{"n_layer": 15, "n_head": 2, "vocab_size": 8192, "norm_place": "pre", "bias": "all", "init_std_qkv": 0.0752, "init_std_down": 0.00686, "grad_clip": 1.0, "warmup_steps": 200, "decay_shape": "linear", "final_lr_fraction": 0.05, "steps": 6225, "dataset": "wikipedia_en"}
Each number is 128 + 32 x the weight over its row's rms, rounded and kept within 0 to 255. Layers, rows and columns count from 0. Numbers have three digits each. The size before them is the row's rms in percent of the matrix's.

# layer 5 MLP up, 256x64, rms 0.203, rows 121-227, columns 0-63
107:114190093167133103115156077139130083108053112078110093138103045144141156096111166128131109130151111063144079063095101137157110130102126102088176147104120159162115108095153098122124152112076117
102:090169145108079157166068118137133130103122142075160090088093109125128153104138119108139119119096105121140071110083159083155149158075084141141052123089092112156171135132090045096146076146129135
113:127165137158099150128136111190207132096076093144132091096105124103149132065149131142088174135135091125127172149092150143166136134113153150106084164167080092065158157160117134198181103122152115
100:113108134181128126095153148147147109095197162126188116126213120163119182121130097149127055073086119151109133130142148124088071184053130175142139109143141140145149091138140140113137158146162093
089:206096141107119068117142152074153143114125136168152127181129153130102140105104096144140116144055162123157147103135186100116145111101102150054103083126109068139094216163133156126121148106115151
099:131097121095156109098134158089155093101140105132158140049195151129136140196160092131107086060180121065097148103138155141109131133132137110154121102093134078145056164139119137123168096176162111
088:172096090138109109158159164115132163144127141109122126093136117129109150099090091073092109071137136105188075113148176041096157149096082123097091108149142091137092084142152131121143066118115196
115:124084130072106078129160200139166161095152158142109128121175145140155150061160127112120155151158068141098099122171118141125203140124189118102107103146127134135139071131144115128050106100101176
095:140130112160131077107112067129076072080089161096142133107139084155156106073108173153128038134156140141068125158105061124085103140125135123142171101171100122116137104092112151120171165094132114
115:135121176150131173092188127133134155155141102145068124142112095062075118103074151134120085174121067035105109142121135134180137164050136126120128128154117137140113077151120124131098111114135075
112:115107116118132110138171129113131140076144136154124095255148163127134105111098204153108129116105110167124163159115141156152120133125142120091089055076129097124122104119097117140083071153120179
118:076158118127110059148127098158140146120098172126127110108154087007145164112102106147145084127110138152184089108133160074125136175127141105131131111158113118146112128145142110068056110121175149
081:165084099124136177124179087104141097188048108179094140134161135085180133150087136121129113139078143135144141135137112078085140153143161091110187169151142168145114176126161148150121160113154064
093:163125122112147066099172099156116210110147137129145108114183108102100046123107101143130141087125127077131121087110168131168111128140086091087117067106106127064069138083110093111125127116115172
108:152136110127136044105101102106128144115101093109217094172127117117106085134137131088098098148181075073079112146136083136148140152141108049117115103134108175098121144131043118110138119137136111
103:139042154109095083093122175112109151155086084124205126149116102146175094120101124135127057187131105126148142116136168132111124107115119137046110151144082145107076143111129105149133161066133151
090:084122125170116160134079129127188077140091128101134134150135065127169207122182106150150114118109092119106150111158127121130087082142162177120124130154110101161142148106140049203077117099159102
097:126117149120144125093078104145135104147056119141165157114147123093106148144109114119085060099156101110118118047091128114125163085072151093131102203141124182157120135168190163145144127080085145
099:133109130159136108176123107093151120091129111138140148150128122112147168076172113175158095155067088143127107113092101145108122080091185154080106083148057077105108114088123127106065187148161076
097:157130115124129130108159140053173113086134140131107120114126167084176120091157144137189183189096121101144133122107118108111114171154097182123146143102140021151126139149107150160140199158099103
086:121183123171175131153148076135130147173059123109148134154146147175142137110158123188111140117146121181128200163066114127139114140079153125133103138109139194147139116075116107095203133189135148
090:107121126113117106217172071143115118193124112175116105103123096102162113150096129152167150118141131124164131119098135086096167099057121116121198165136141095139053143093140118175151137175124176
106:134132103077101149177190148064111078101115147115133076133127131121106074155083068088114082094128146145142149182097130122145135085103158108114098102104183080095089114173125065122099113099102142
109:141116129148152154099119174122079179140059134154120144136064113054101121136106145108128141190097124104051133082106161101114136130078130096069129088150121173146075131075135090105162131098114140
077:107156125102132113114109079112156135137072134172166136127097113199106094071102100133106133123072060144088183123121122104177127124137135106138139064142099169061133140116094165215139155123130142
102:124161086188184143138116144138133144141080084130086141178194083123110175111125162111138156114117121122114088118131120119115112095113103144129165119142146209176226151176127131151161138125117193
104:175118126073124090105149077139131104089126113120168164140136192137173111163075132188126112098138188136046165151127144107138186094156115106084149135122114094108108148123110126155147121081090201
097:096159078153141113135088135041115151084100169130072118141120100160158102152174064095157139097052093086130127116152114169152052107106143133074127121120161155103120090158127141148155126133117101
097:130129136091130061099074167108168130096177127117154078129106121166130069083161085190200130134148099086121103063120094114145168092120150102090090113093099081144111135158133140136101100146164142
090:142108079129109104090085128139164123125108163097043163150195105119148155148168082143115121116151101095134222146136160116140133164141121210137127105142174135096118076130102144148197118131126143
092:147126097124093148145081149104135117128121125149136080174130138150189131074095114171137169240095062113137128173177111173165123144091069112148144174105127131137095122126105119169170128093119146
093:131130142068133130095185172072074147106139134124059165109133126146110111059096137114120146157105131156152064170200161109102090141132139112162143144146180053097128101142161129108117149083138110
115:188098181162161121146097129170165124113172141123120091185166110148143128132141176140097100099132121066120098135139190166155071137067151075123137104170178118131105127137084149171112089182116107
124:176138100170188130112138112149110133097170141094124110101106138102102099074114100147087105122149143113103172145112073135169075096106077137116112118078156113168034153153055109129158137079149132
094:110119069121137146145149123143142141111084108141132065176212120163123177082125139117117097128134126111113127174129184088149132136139100153096104205139095170166128097102131097101144038096159090
098:150058174113110108160084140100108106125105116103160084182127095096170153184108096134095119103091098121151058129140163063134124174149143083113143076214111111125134086140128148148120121109138089
090:141062139112115147136133152100106139118167160106096122135111071130102093157145079118150142107137102112146142094090153155108096090121183097140116147232038148142130097117106098204110141091149152
104:122125099109182096125163153135154131119156152130101187172150137133217162145128142181161147134152154111111123125112156058056111152121126184126153146116194092115138107103172105124185090073118143
106:144136080097163138099173155118118110141090060157099142124106170062121141130164088102127164168140078096105133160095146058105127131110142170115137237140097166117141180139116143095125104102139119
116:094141151136115161145094101113133084131113209109087128174121110142110182053156111110140101101120174116088138113102100067117119166081116086121107125173160061187099176100135119105094104141092127
111:099149128150063152131128126126142135100090121113150119148099109134170131141132145134114126121197017141107125104112201156134193152088139156118122151090203105155123088164083168123127098090112167
103:132103132088125148153101113095151100110175183107096115117092104079123128165182075154139105145188137084149101097099114134100166114077129164071105104110098072120094122190092125101055121146144087
104:146126084153142125084125099064103143159127152087146117130112095125080193113108062086117105127143126066132120108052145099119146143091123153064109125067121120129185087125072121103163107082141107
093:122105112093116126163126098140106068121175174139104112096113054098164157120143165121079072151137137109141142166131155097106081146092121033109087149141092149079144141162138104132101123075191143
098:129104121129117100080140100098146177119141050087147098181161166147103154135110092124131191108106127126150116190102107125172160064103146162140138134073119144137122130101117056147211083106131130
110:125179153119208109163114129123168113097139149117093116160109140116154142160178114133109101120116120141124141118136189085093194097108139132159143177127079063125110085070185130116078080171113177
104:055134133129111084120119107121131100116068121105135067118105104128094163047130138174158104152139105168161126128129216087103104155114109163190118071127140068178160103106160100120134132136127124
083:125125153141152164071110119136190074144115099081112152150062149132156104100104124129132136104105134161127107038149122082079106164158136112142089105095125140184159098185110064146124114121070159
099:117174125137120181106113068115102137060127173070048161144136101057197135119168132121122090115076152132136117118109138118127168147159103136115134112100060094128128092171150071124093136122115124
108:179106110148138101158103138137137158108108132120123133153126076092171163184118144128081087090102068103162086104097138069150206101107149147127101112146054105067139114085140083090142121149158094
102:055157150109115115128126135079129099092073146111156131112139126074096188180096108123146110153141131101170081119114091164067079075123172092138119104175133074146171085124120165069100139134118135
091:207151145100112117070133121144110160072142102143139073166146146183166092159129152077111164104142082102089183129123119173063157088145112139103166131093173112122120110079114086157148108121128086
106:081211116088134128095203104172155097120131147080132217150086123112145099112160183106104174104164101145087155103105106055130109125143112114127138107129111098142160105116166105142105094140101137
083:150134117070141073160113134112066095110135111185124161123128186167061101126169116100116158136133116133168135110130137164190069136124151145169099141151176194166148167100103089132147131147194136
094:065122126111095163161154077145127155099112212088131109132092138098139115125167142134153123163097116187187156131071153070082151138115120103183136143158190115126073097102166139127124100084130108
090:141082176126130112110172108113163165123140122140135170157140164168079125175137154087116127065109115093144117096119114149089154069134149087130126072138117114091083194062082076109096157158140180
091:110132128095107139124108138129201095125107167110127143096122100112125158051149134092157166175150152128158134127108105146077135164045173114122099161140102179153102135087148104095070135092212114
102:096127146088131153112196112147081189090137165155101097107083085083158089123116137077142145160080098109168115138068175149071118138117081120177142074153118084129100119129076113097152125120107152
110:095160154180119103143122086159092101087126214078144095085080120067130183140127130121104146083137109104130095101114127130148169145080174131140095134136135068164124159126134125115095117192194148
090:125113167129157143127124156105145124143161070138151139155124148155127113076093163192122133170148124209167132110090131155083115132122089106123146169113097174219147134140213132134126149093150188
117:092147125145125138100175131108100173133111112219091156141099111135140148111147175151143172175133082163109125121133179135126126130115082091125083181116137133151136141161076065186191111148068161
081:201118148130129109094106150086134128120097057107170123167146120129126130097194101150096167136158125097131128098145145108197083141175126170088110138091091140131181168158096145168150168061154155
150:105105129112093149071072133067111129111103163102068133092123077141093159170118109091145086103070088079120157156167145123099121075086127139078119116152145107104118122115111127132080108036136123
094:132102170102160121149113157127157071147146085088193111151103148108146078090125096152165153108120054178141152115115123115136120112125092113118089189118083103126132098120188082106046114149175155
094:198132171051150083160127129062130104160111063167165123163185113169118157164116142163151096098167107146161139109098142173140158138107114184079120090100119079091121087107139120125139120125125146
118:147143178120105104113134187097087177095092074125146083122120109160131122093134090136090158111132127149146114137169218172164138156125126136085106158096174062082137083112136104180176116097100149
099:098119145127138116089124122096153175160122115152095128114131172099122086162059099165129115082176132102039171091110096110113127109096132082083116119141147101095133136095099088056159070177124100
086:108117086166180157153168078114086170131143124134089185078171116101072136120111134096098152123134145110107150078077169161089111091147161135118187103079165101138154106100161148109194148172135130
091:155118153094150118098144128103138112130110122161054183147122102121122115095105130182154189101168114082151130123159134117098148143131214099135119115125066128222163148161173119160129189112159140
123:118162128084118106115121109108128203119136148134119108151079121090134145097128090105114164080087135136113122080091168124154202103102088167162101196102136085160087111097162050139101107181141114
107:177195118212130100176193122078140166115128106126122135163161115137101095129209082143143102118170182109119146145133185100142106089145160152070149139101098117133169110106118136153157121112138153
125:122074099122176134064119080114088094146142124138105086174159144147147115166133072150182091071114118133134122101126148092178176116085087115071145139138107163162083157174126097107108124137168188
090:084173152126124175137124106136132058145088137149130166166112113194103106079142094153106088100081101139174171122111175146139098137092061145134103117092133169169165116159085094088071132156160125
102:077094132106087146136142132084122109084129146108102075126112085072165103107161077134114161112156101126101093131126168052189093222112136131111149141120105106116114085131112175140130146150075083
099:061141137093081091103110121050114088080148125156143057090087098130138150085155126162137146150094116104101133116130102102080095149116110080135112106138057144093080120149153123128098166075101164
099:111123089172124074112038117103125042111071151096095111109166131134097154085171106123097092180146164140090109101118087143114087104105180170113109105110136156124170113102117084130141110123132083
094:132033075136153104102127076145187038131130146138132139160117115132100109128166107148103148130082086173130186099108172134096075118154115142145142172142088130159116113122101119113148186086128096
100:141138108145099175129119103125162088081143170168119070080132112098101151107144177080118141208162108153142097100079142188139118182081122108170135174164127122152103079116105112091159187129119110
073:172121102101107169132082148071160153098104102118125109151167146146149165126144163126105108099120117091194156098184196099127091107135143143084119148113120150092125055088079177116162179080158144
107:134164123123131092153128110124191108106123112172091187163127120089121100120184158158155187169117157142167081174089082074101154142082093132115133191193116115132143145112104116105121156186084127
096:156053111100102115059141107126182152100133114129080123172175101128109078078129133147166182116103116142154141104118048179112125090137154157101106079141136129121135097077121137118089168083154088
091:163113110085154116126088103103119132144157095158147148122090153131091110111102255113132142114152126095082157092093149138049080124056109131090150117113160106127132103129166111128170122140100097
119:065090094150087094083144047134168123097118066100156099124130166119144116134140155092130177117100097093145154168134087127126177097067058150126121164100191128151095152093144140139134116158141142
097:095146146140162145114097165168137139098145104094082159143140139089139120045181154136130157156103129084093110076117127103162135117062092111095200178179145092160166123166125163177148149166117135
117:165103114161121131114177099102138132111083107154083087140123170105146121121137113146162117053111176047069178098149196091143169140134109157121148127113125082138146130103135068160161082161092148
123:109109129122113090131130135105083084091148123118143118099138093104094110135177128079098191088083158116092110139138074058080073144061104112066137098111149129085093172112096094113125121153075107
093:155100118124146095099099077121197119150109133139116113129140142083199137129113172175105154147101099104183163121113131145127113169140171102144124102181072134117103129069092168163118210116180171
095:105160147093178162131090126122119109149109185120133129106122134083193113181171122156153172142133088079056131114163128079113149091090175136130090131082086120127096111160091059147139183127155153
094:112126179145121165169095102110110104094148181143093081146121114086128132097151180193159125136111079126116098176096108166145105193097111093155138110118063048151159094128108116100133097164085127
093:148151133092127106122130115167169096098096118069142139030110139096133116087150068147129103102112160121140093162093127087121097115139129080094174093133102142141148152150126167158084169137230123
117:132120214142153138105180154166108106177088144134072123134133102106152101142134169079127145113127096062155099119106165126129068092122163091113141134141140141138138099148071069105131104058089184
111:119124187116108116138122194144144077103095182129144098107105106205115119115119111097139122099134068113112069116134153190158126129106133119158098188100127120131196093131143081126151069108090187
096:118119132092143148183129133177105146071122111160080140176148097159079128158142109116072096137088123165183131189124177124150142159112130135129143144130133153106163093100074068158192183125069149
098:126107086125147125063150121124101129075130102169070114127234133126112114147112154127178149133124157089102145126123126100103138060141145107138153177195130123157149162134121121067209125131084121
069:139145136152137166140137145106140121108050134087144150117145080083157096129091101132068161147123122129079109142129115079163034124154152077101171134176098121099144175151168122134156195146177121
096:131133153107108080068127087124208065082161082135199108118134168108078122199189157124160143087108170134102104108113113149138123153113123160142120150147101119111075152124088117090122082120143130
110:136158131102102087108102080155146051099183153067090130184130126153155117081171051124135123128073143152162151090111131099157129155111140151101101139081129134113126072114112128101051087140136119
083:106152191119094112155126141036126153082106157125126088063089110121146095103150139141184168126092106091093160110140122131169090083176166082143099097150097097101148143156114104173144124067137122
095:111138137108130159125136111183141107130162162148061120134146116120197174092141073133140103217188079136124120073098115075182132157112161142173102135176099090143137099096108122170112120164123132
085:108102157095138104160144154100117145164106130116059127139197155144132170064181092194127146087110046124099130136164084128080169129048112134120127167080132108138112141126150148114108154110148144
096:137178093110142109142151161070138122150143088187143120097177167112105114120120155174105152169126145143077147127143172156108124164110108123086162117182084136130129058139137132180098165176059190
115:120127160168177103062153112093115156104158089148128138118180114137141115161125128135154127108116127162066179127168175085171147075170113106136121147163136094162122194165093093138203158136092173
091:140113122139119117158154120118148140078122110156176115146101115177192110170093074178178158167079097144152089153162209085079152133127168165097105097118078132111127155095114148143140085111170158
114:138089121112143209195074099163142141118135184103164144150158158104137145095174134156111097168128148138148191136105159115146126189083060179142145113168129102139124095068105130141151103116129090
073:203138135105127182131142110105164130117118101113130124140106109117125109088091186152153136148111104146108168105128143111092075151115117119185225121147106137151152128067129157179131191045095139
106:073110132135113157147089123149126120047113160140054136135164098107126148098157165085136115145119086052155120096201074112130105169094083131130171166158117136115168090149096121135161162121140085
084:157086100123115100133078083172164119115148121146173149161084134097151087145121127092129071138158159202144183084122153151099137092113129191128130108179145118138114135107135148100116132080192208
# layer 5 MLP down (transposed), 256x64, rms 0.259, rows 121-227, columns 0-63
100:120116145097132096080143110126162100175099063164137091135153178154142115091120176095133139163182194107138123143111115120095116133164115154075163123111196142063094122122135079137145127054148175
087:147097145150129230192084155182085123095095196109161114135120088103154146122147154095105155120119093071060113178122118113143163135160127147101129137151165128081141133106143113128142102102068127
122:143124166130085135123100168051023170155122129124176112054119129086136046139128173122132143174162119152134128134125180138135148123112116144108134135123091116138169118179135157165112144137074098
089:117165189161120189091129157163085129143118120125064104099154121157113121073093085118124110136169118108164122175115115084084158139141149116095106155154188104051106171163136069150109167160139157
089:114155136117085090168168138086166101136151127138112160118143125128138128113107099129156052179144076109079154089078064175140153129136092080134118186186123122146143192163124155108139151150061140
088:183158106115152104092186175140171103104108115062149155073098083141119110118116127069124125151148129091121082121117159099083084138224171117136097191158131128148121150163125138141111094100156115
096:086177090056143110126172148105163122143138152143130160113111166173142138035104109094140173098133116114119123079073138154133144122137100082195103160110162115161125116091106175115106119125167197
139:135153155127109122149069147224194158125143161113159107136150119123134149110163134114128146125148134150081112086120029136131109180125129141091098125126184145100107097095151119144040120093144092
100:165209133126071177141121093083179161123165104154115182141089086090149167166144100149125121160113103099079134100122122137150167137075105107180135148084081118102148141095108160119162069126111096
109:081133149119187072127129130192138165172086119086138106151116105146145141141123111102133131113110044143140059118110137108149103207121180156173082124149136125129179126151153100139200134160115094
100:095091148095144134130149130166103153110110113092123088132121081129174153163144136129084202109151140122113089144101134179152191127094094171094104187176133115116087140115113058209134122106076142
115:184159128180110133118146123079142087087090093133105099108117145113100119162149162102130100118098119158113181180101149183090138102118087159170164123049156082173127109082093118154159175176154118
093:068105157099077111104070100190143087175102119122186103149101156096147160146128154147145109118088118150109150174129087108099122131192158134107143136123134160105138161129137106107031099180107169
079:145163135132175143108172110110124169063185137127078142144070145172175152150116118165148091133121146108137113112058072049075142166125061125168125143149102117104127136091143135123162110126174105
094:101140116118069170095163137101128120120143090190109114175163083140132159145149117081089147110136155112180149143180171070092118110118126135159054108117090131207124097155101162129120121135080185
103:091098107185098113150125136181153143110200118158129126139127107089123130146140104114084098174140182109055144103152098141199085122129065124131133126124206130103116147177119124134087091177091100
090:170142148120122069156154123166071087074179136162151139157093119085135121091134141126091142121075155098086129104144146099178157189128104057108149104122190138102136187166161162118132086145106114
111:156116124160058182157119095176123145124131079136134108140096115125168123113119144106145171116111130147159106179136127076104124156198064148124165124144119140147121164018113119103143077102109184
084:098103173102173098161157143105123111109158100091162124130131159111082095164090083081110137123194141127157157138099137108106130178175138067046176135110178138111057103121131105128159155132133171
104:057127203155115129070076149036115156151156130093130130160080158172167114111126132150128090157127088101187110117111178137127094110144135122109169091170121093092135125156137131147132142100115186
098:134095130088176140159168119111146171106069111111132116175158121180147083160167129111136102124081102200111168173121156135093093108095137074127116080146096097106167123071087100143135157112161190
092:147118128123126110120180079113051121137072146203126171189088180101095119136123110090102164161099198106099137140142159098127104147100121114112103113092157152184121187145119151152094080147107131
109:161139111100109137129129095138145107147106106132173083125113124077179158166105108053094132090139160211086188145099095114168150098125167126172091110092147177173157104152083161119155087117137099
096:168128147081107131129130127143114092149075118111087132178164125107146153096085090128136182096140092188112148101112124176198076165103144070133163131139153143170083115127211133102142137157085093
074:134145141074121143143112129115154107144184105087111096089152144045127147131160161163187141063174105122155125153154128110095163111139117145147195169083121100099153083084123118047126103174135122
100:156135120107089165133151100203137138125161111106089134147122126101175123093179111170105164129100127126141114085106147084178138102133063091220123105115062084165127150096141160124091128146179093
106:091151094126142101082139108089073127164146076151145136061127128169136086120105166151160127113127122152100172135141188093164138163105128101129104115155113115107178188074067145061163132161137180
108:131103153134096191118112126140101130110103149124057128134133144118094174100135110065164128170158158122171140152106160103103146115124072102163170095124185211179105123114103134106135102125064198
095:108107137135098209150118122155137161143137109165135091098132114102150151144151171108091116142127177100142096206146098125134114185146094147060190164085184146067111110094093098103103148093095130
092:107081142093123221128158148151091136122095158140144087107122041141168165084143162117115121135167114116127147122213160173095084135144118093112174152127131106143120130106116179105102172108123077
085:098128141103133119119108126156115186118163156111121120069082148163157140157115089142139109181102099154107134164161169144171170151096074132143128125082152154135126028113165023147132106122133126
093:130106116076062119138211180147106129128121126127161103102163118093155067137089110123151159124125142134181131139149118097133078113227143136145138122124071117120096137147173148131050110171155138
120:057143187097134119130167141172153131075141102095159163113094137109108079128135087150133152139148136178153178152146079104118146139089120152101116044122168113154122122154130194064112146068141149
112:119163095091169116106064127118138139123100127124120161136153175117119117133133164175129109224135132177108155085115117107073119103198116119070109145086168100128078139147096178111113186149091162
104:063156182113095096123062130137126157148180159093154097141090104139189084153128134109150158181064093163145116067183175151125126110077143132154141123094139077117167123091105114092133128150127134
097:148121162123152133162106161113173095126140107143149105110127163132084126136027116138076146145122136118136118142119137083070097090168149129150180101047206150161096087143164140139100169108095097
090:099090068187114125112085153110188171180161111119160111116133129101167094096113185110108161125100119148150161118067100109135138096097112157165175146085138131158145147152127133040180118104159099
106:129087116124171136154181117158149163158168130122132149153135160137158088082151160112122144046190097125147108113137079064123142155139174145140116108072180142128130050127135143109083062117092115
097:107116111176094143086103112092149142074112165134107156117126117092131089112116147182136192099153147063160119167172178130153084101148097089105115186074161117140150140161141174131087172144078166
126:137110084088156127139136147100126161112088099152093124084176167126168100196126117097102099105083153142187152115192094125134141139101189167074099128144122170063096122161089145153140161105181125
125:129166168139144125108079140096126121127148120107188096158055161149142112110189151124093105077153166086105096089156163111113141117123124093180110168139065107172218123137138126092139117085149163
108:134138181091102140115168158113116180192112080103160111116065109102061098154108128128153134117163080078123098126108119160087148140109159156138189136128123109126189145109125113078193142066133160
096:120161122101101130113092110103088094127117109123131134116145174156173141129130121192145198104186118125128130088198058143109149185112128112143181147096129130119121104097092135182106044087077124
098:126072076124098135131188104090162097148113134088103074174138109154095115151117143174175112143132131079113153133121079132128125135139134101170133162099153123220144113098089118126179153167200078
106:136095142130133110105155111073099132136112113167070166101182151130110105182099052139083146109043153116140101150190162136189114152131104132070121146135175133098108146146163118183097139149103125
118:111125155070124141141135188113120125179126116117139078174158122157140162115099101138071159157072150129127162093141155103143123106058172162124114088200122084133149160085151122155109105109152042
098:149138090130113164187138166062141094084138177156124131115135136141108161114107166105136122122155121070094127185081213066086108119135096105123156148057177122106121128159140108114144152147133188
077:119143139058109123127137108089155071123119170133132079136104111106094098153196158134196175127098095100123157143084123192183110174061160137059144136129160145110104158100142143108146153131140163
099:051156150126070131138153156172083127085126191104099116120107087093085124079206135163117110150170141095092108122119093163136068129142141125139142121139069136172155200137141157157120133141157124
103:091078139115132190154169185053082166110110106154091145118169075082128117178099100111156072155145155094143135159174090118100099138156094102123081123138169131146122114131130143186163144086132152
102:155138096125139136075159121129104124073124055115092197174193115097141111086113142165191104093131120146117112083098149073192146154117148174106166164129115099123119189129127077123140128096140120
090:190108131113136143144164094146159169108151098122149111114221134143185141132130120060114105130077151136135135183117083086086109147162073171131111067123186114109124094143138104099140137063148115
107:105072121131113080110161135118088126123169189117109102110165087112104100209129081132164114144125118126131162126168135155165143112093133170083140144244159108098129093119153087160097108141116099
081:135133149089100140157083182129102075115112139110172062153121090154110082088178129087124133081154075114159147143140122154149158172130166186082152159103163155091127123154122169133060125178091138
099:068077193120055116125162105110156194110124138164089109171161120070128126115097142158173136134122173171140100140092135121149116141121188175149140086135125136107157113116153120163103099045121153
082:135143074130082146098126061163133132122131151131056135162145119168109096196142073104146102183136159158169122123141062106161101157115132134147148145135150147168099126111097185100105063179143086
082:132101160145150132116102194101109113075162112051164118138114108154145088139120168148097109175216108082101133169230152088131166130147107134122131084143099110123150111125137133106123115108172096
101:100165186175135154146118136113114158139134100148134096164058162093145144027118156187131166114135143103108118142121101123162092171102105086089182181078115132136132092089164125139076135107130152
109:175069110109126126080101075152139089107167142134095117097106107065134137135144139126150106155120205154113059211184162085140117196141142125107115105143108160103144172153125148126126087105119154
098:133103149098140158114093167180105143093106162127093091073170115140158103145104109091123151168150110055139098109158119103130177104187137171110113142188213165108069136127090141110128150108097160
122:134107074148129168043126090149084135049135122159088112131073095197154139154143089142161123133068198163150128147150164126132125132155093133143123092130148160123156118155082139134166088170119112
098:124157148185114141154191123140139118132070135168129148116117082132125160115164107091152149109125160066099123066145133148096061164063100110133136126130165107218146167127088090156095176112141136
113:148076164104128134112142164172147047070143125148107181136141127116109120102118098146145129112119133100191147139149135040141150152195112101115121157168042101151136132149124170126073141125118171
093:141121095155107168147109208110089136061152156153100121117105099089151115135120103128109127182178144059092076170136158145088097144155107130087164153142128157106133157178144111133180124101054161
103:108136173144085130135095160148121133178109073153165117138107102146088142119136105127091127094155137146074136057153114151163090122162116138205095107065142151126134102130178199082148079180110153
122:095146155125109141113137100149164097153144172114121107133114111104109143146134121128085105118114169113114147114095095149201108125119084108219183107106083136145068143129105150163084097218198097
092:114165129201107090114091111056115169150117120127122086126112144129143098165104086097119099096085121110102169095136188105095156152147088093190176157167137159142136127122188122077147178166131162
079:095137178155035097133090104202159118135140143179148129141177153166182132139164154113158142156097120114102133088085105087122162076101173074128114170125143107076083108131130158124120105165116129
086:140102156117120112130083104134103143113118060120170128119155179126127139133158126098111193159103177145142139081166184147124118136164101159032106142105197150034123100127147134120096144154142147
111:228086165129160184116171114149114128145092156106126134104155135117146131130123104145097123100097152099154182191112118115092125151151112153106064157121095099160122123081060141144186167069113125
101:162145190186098121168159095135121160139128075128152130139053095096161097132152087156090129096142174144149138121077111151117061142182096096112184143074062157117112141096094152120119151133139127
117:133143112103104076154111163080145150190132154131140132094158073100119095181111141144109088121172082085157202136122167097157110116131163117170151118153087128098118079168070133162192168121155109
086:143177149107090126156171140163142112117150186166139097157111093154141158138121124081089132045133137134111109140120085063120210158165123103151116117096130124150117131141142149088029086165116134
092:132175113095129080130106106113087101125138175184085142197120150146118177185175090125127107105102130097151157139187128098168152103149140114103120133131108095062072205110173156129103159135126092
098:120091101124132169104068153120170131106128128128103091132213163110123141170143108144130148093201063106165113133133160116129187083098128148084161204180117125117096138125071076149120117123128144
101:123137140064118118149174176141083161174137108181093100127070129141155145091134121105081129150103112170133155132109192137152134152188098149140129090161111139161158051052144131093125083089132148
088:136153188093040146102166126124139146149175151131120116152109062182169065104145081110130093125138105194075154110157134130124120110142136124135087143130173149098141156174149119122074126092103070
102:119110147062131151182186150161122145123132134134097115109154111164085123084078139136136130185173102136111115167157136095133176130112153055069158065186147090109141133114095102169182121136136083
068:154132133122117114129073094104082121162112068110116133159121168095165119133137135186106164133113152132139122109132179145138169114166099149081141085095079106131097164168188234086120188126127146
095:154154076102104213152122088119109108111098102178122149147118158122085141111157183185110069082102153093130180161079091095133169113122104089144112184115078128159135128117091159114158163148156137
088:118131114189143145113100065141079129097140134133144122203095145134211098125137123065118124107089160104136147117126122094155137130183113130162098119131154174117156118082159121041143061134173143
089:094111158113139226083166152114133167117071072189136109121129095146119112138106136109051136071106136169139107190139126143074139111129098140178152108121108157131132101172164114112145149111164086
117:166121127172163102089159058136116168074129048093087121125171135134151131136138185110135128096138122114180090128127112120123154115104192121061151167114118096097118202115120095193134138100138120
102:147175146159105137170130108090124112123112092162172149128148162164124079103130115081181152065155161144116169143076135143126113089134166160177095121106119127146144208055088099110166078150094113
132:184118101108177125102182124092137116109082171149107079118116151103158118146188096103141107140198163138079091139091138120158158135132117117104122158121136060128141182017147125149117123124119159
105:105167113133091134101116109133127137178066159082126071200094114198110161157158076139129086182130095084158159148087105169113129064110157150089132143116127133125129146130110180150125176169109146
094:082080140134115165125114067110132168152178083094163187177074167096115109153140137141167115186083158160131151127118123141149122057138138165119133146078163158121135095163145114107115092073173094
096:138096108127108179148131110156136131153149102172145215095139151126052150068091147119112151149125147129084132118110163197143059163103138103102151121078150199085135139108148149100152136161086136
099:157125131133107127150085144155140102072168139173107080080094096158102151124127137165130146164119087134132152166093124111046175128135121171091149178129112148117077165131048086149145174183111159
081:141088165137148134096149145123138105132040084152084170088137114175116138159118102089157118116075090141183101176082133168065144187163121106107172101145159168106113117174158093161122122147150140
108:084152130144113111097080154101113136118145115106153151132127139141139131130136118111120120171102087145121116130105148195130155150113119195024126106094221164072184100170113089129077157102141155
106:179079124131057165131125155134173160092127135079107116176153164089141149159163170159163141164131179149139085128136081133095055153123114134060122098078094096145081113132097107102122162160134120
096:120146164115167163085159119124116109071165150120105089139081185166152154189130073128140136126078061127173154141146104159191135100140155098150104095104072147106163150104126115119092130102158196
105:143097075118141154133095110166108099091116152127090168102088146086112152103142123185105142143099115160104158123117110150220114199126104088094143127138105232176119162128146126155133141146092093
086:167110136125127195214144099084185148109087110171152066119115143140100159133149115129100155155137083104093141112048146110122104157096117152101110153128135176172149071136108100114133129159119193
088:134077112165125119103119189186155120106120084121139106134188144109124176114090072145072167132105120160105127124158152079091117093142074196117144139172101147107096158148204117083161130116162116
100:070144120149140122084134107097146183181144105136124129137105192200161122061105164082128137147145155169130167132146100140133127162092131102131133084120182139138147103112099147087092024103134147
081:149156171122114105106133108149148158097182123100176104098087109093119111114125154123109166078120155174097121172105098166167076148143148110117166128153128201084134119034138155066162121170092136
100:172098121174167110191156093093104129103098112100135108121094079131148117125198111124121096048111164142099178116108063132122142147147202150163162079167125144115179145142152161118145105113094153
092:154149127101101101154092081132146159156062110142183156179154112094169137111123140068139121082105113169084056123153133138129160131129116096150184157142112144213123134173106168150120114087077118
095:118147117098063150108067162084160194153124169138106097112176143082122158181124130108116144173125133098130126118114125180143142102173131130110116141171147128127101045110194123141040130110119096
119:075081135118172153128115118084047125144104109121151175154137096175147101135127066127141160097139174146155202094120098122132142144171103147107062114156152205115139083113091098136153150113158153
097:126098144123130150143147131116107170137164078139105130135156161136129119109069152155156128168149079142130092094150125130081149148117220134045191125057197101098107096106144114112134163080140108
115:106113186107162100112117113087103138178120066175145154111144141144165065117135102089147160137157151173128138099167136163097103135102206135120161087127162125106119132079155081165116130041131170
080:061092128136136143086099113120076131152130132077144128137124104074179131066147146094106139106098125100098126131123204141125117164127157124162167135158158214089148166080168095158127139125151197
120:107157059126228155101129074117117136133093143144087122110116085139083087140224090121210154117095106124116146116134148116175109142149140141128156099101104117125147105159097143123169128173137152
086:132133111141098137092159128113148162101178101138084135139139138088122148194127126143111106129142094112081155135088172183132059144079083147118182116116164128072053166169136119116201121159092157